Each number is 128 + 24 x the weight over the matrix's rms, rounded and kept within 0 to 255. Layers, rows and columns count from 0. Numbers have three digits each.

# layer 3 attention value, 192x192, rms 0.0628, rows 55-63, columns 64-127
102132070079186144132145128155140152110128128119103162109101111132168118120129125094106114146155175134165136125155108088116103090085129159138105120105149107124161174174188110125091123146091131
144103175104147182078123115148127137178089101143166128103166099098086133114105168099127145176148143109123131124119142107136146107125113147098121161130094135115106125128093177114102133126123120
156139064105116107198143107129086167181152173077190103104112141137191203089140116151140146165185110114170107111095126156124139099139154104158139184160164138142146086114106084130134139076128125
102129171152128129091152151139106110156127069123141137155155109196082063141101165125129174088123140163139132124099121130123175137118139085105161110115090128137119118128131108137123131134133143
129093138100068198165135106106143144112158104125132170151116154131145127168120128138134109113135128120110125101115118106145127129136153147145105160099096133120156152144105114102118122092105112
139125178159190130122115119144159110170145123157231106157159139097136149101130132130114141195146093097124138090075166103135146111164084122158115168119123135137124072094133172086178133131140123
126085081101149183102102131119091104116140123137111159137110154130098085144101140120129126146088167179127167143121121192149164110102154173121078196124092117121187173109151102126157142068120152
170132142091169133125174149190130119127140145108120148144172150047120152164159125210126136145120169135160157098163139077130153162153067116134124127075166103139116130091093139182147119125128114
101156101119130083146132122104123161146090142117119135130108146081142102154108137134137148102114160137155120140129137106120091134121114155130169122083148121128062113133118139104151135157105118
# layer 3 attention output (transposed), 192x192, rms 0.0593, rows 55-63, columns 64-127
168136170157076112105123132111148092164140097119101149171098083116092187117135120155121152126145107132121154179159164121152192087189138127107108138117131113121180130160090129128141159116135135
125115139154148103111165147095105185112136099126107083130096163121104119134136109086114115135085087171079142178167081158138153132170132156136126151075163140130074093098090133129117100116089144
073105108162135096106133144136139146146117078122127175164135113150113111100155121132154112163140102099143118076138139143140117159080161092129157131123097128175152165160155131141157147155110121
141136148130130179251165107164131105094157107132149132132132172132123081105139097158096113151130139067138138177143088122075115096152065118130128069111196126113118106113153083098155113146152120
158141122147080129093106140122157174092098135149148100127123092145108188174085137159140120179132120193103165145144158115118134144145134158109148131176144124081129070143100157188094128126118141
096117136110131147139126146164096191156142120096097123136077151148137085128105114093125125149117135136123122158176076150128110112116127129152131140124095088096067139099118123138128134118120133
141134143165155128120160056119162139112115111090100116151100124154115193112146165124095088126154097097136105116127123103142163112160103153118128106088125133093178069165143142134150136104121127
137091146115153086128080156118155106171154153124153158123129130145089095072138132124124148119120133130164101102088108130124158101125143093180099130145123100160155133101107106100121112158180123
140103142160114134105130125097135138103133149142119144092109151081142092170138123133158105101136096145122098059154163140105152099127125146130111111122111135137152156110093131127119149124140119
# layer 3 attention query, 192x192, rms 0.0862, rows 64-76, columns 64-127
124087106143103086107110165111196158170147126132117117096079128107066132098132133108140114094169170146121090058178120191171150119120166121131123136135115135123133080159144157124139159155163175
129126117117097081130080171106189163147161141142129117072093138152084120131153143097149105114160112183123097082158109162158161073114138108132107122142165119115122162153122153137143159123166158
072130126165120120130103096130114146098174112120121081111119131134072134126141157097139098114119148109119130116143099137139161128118101148148111127105120104141155170152140152131161113099128147
132084142160081113101128148094152144121115151171100140079105131151139099139096119114167093122135139169116148084133142123154113066133125080149083147084114098112101104111140119129104149157155170
094118100138110086115085155121145130142125104125125098117125141125098133130131139105121126134136127176124135110120139132148209099104133132154132123143114119119125131124122133113172175121146166
095106112186115099161054148107099139116168108112095094070142119171119129153135113101143112113123128178126137098143123133144170083051114112135115104105124128128128127151100094127160123077173130
108116138174110105166102140075126124139113136132130122079140101146129149153107111085150115130167104167137170120120126104137135111110127118129093106101136124100111105124104116130133134113154140
132155111161119137122109099144124101107152142128140156141115134063135109147152154173197113127113122114124151174169124134082093121113072144148133162118109095080110151124148124143100139159158111
136100103150104105144122099096121123145127125169104109113119160151122166123116152110121129108168144148143158121137105094128143153146118141140114098111106131146103087133144141112131115127176137
145117144097147138130140171151126149133109132119131134143126105166123110133135108121096144145133131119114123120091135129147131123146171130122145117171146148161146148121110145124131130123100135
119108105139137126146131100080138136141113136145113118138135102142131149138123125107119131138174115143107153111125131128126159139125128133142087124128128124150125119156134131145154101129130156
116068109147151117132147111101086126103132142129054101109160127157152108109114102114111121103082099145137158091153124101106129120125113118099148111077096154179107133107114128101136095111148097
148138134137106123125117157146162133160108140127121152144130173089148126122108148118117140129148167136133112134102139113134112133162163122140114135141143143148122125160164124121125121156122140
# layer 3 attention key, 192x192, rms 0.0858, rows 64-75, columns 64-127
123133134125125165169112104156135171165153090090134114125177130102094141122155124144062131149153149102103133161123126143123157118125150156107117115120104174128166096130073091136176124138101145
117111133133106153118123094168130120127156095089134124117183131085126148082132109138077132111156128098123120159111110133125150150178135153131122117129116159140157107134108090139154157167102157
122094162132112120109104171157118157100126112064142115115174113105140131108123123130093147090127116154152116130158120096109139150135128144130129118103092139128137132102121101166130146129120134
133134141169087127144142108118144139090158139106115085112150140137140135101139140113099112163119124140126143129142143121151153161152136138159122118114117141151153109167119107129141126168139146
110141112120121153168103118156128118129135134130138129098144143128122139116164126153109122144131100125141132132122125150190138120145143119168091120131108100175148156162145122147141063120120126
116119129108146148162121141159138144090136151133132126109138113133110117119175101141113136143128114141119117098135152127176154096131156120149102126123127120166133131139122137145153116115110159
067114130123114164180124116140142140091159125139125122103146110135115136119170134154087120132125102135123131136138144145178151116143141130142080134145097120168144118167133106178151102141118158
134088104138071161101118129129143133129140138118142142098129150110156115124118149122154120132106131149142168137099137165134084131155134126118097139160091104100125120153153101144103171150124139
123150105082134105151096096167123131123141089136141112121141127135110166139140102129086176129166098122116084124142124115171166135147159141145109111087147107162126134129111119122161090070125117
143162137131134110098158132122076115130108117153065169194104122104134146145124131119152115106111142079116106160131107089092120171142110130124165123126168145099150124105129163058099130124160108
118118115123139149136108130149142121130144120144155108113135126127136156133163136146097146127146102122128132137145121144175163124158162136159107127120133113183159146144113124163156071097155150
137122167139159127186119152140125122089125153139089088128132102174133116130167119126122149123120092127176130115124130084121133135108136125148118080138098134190129147084123143113137090108132124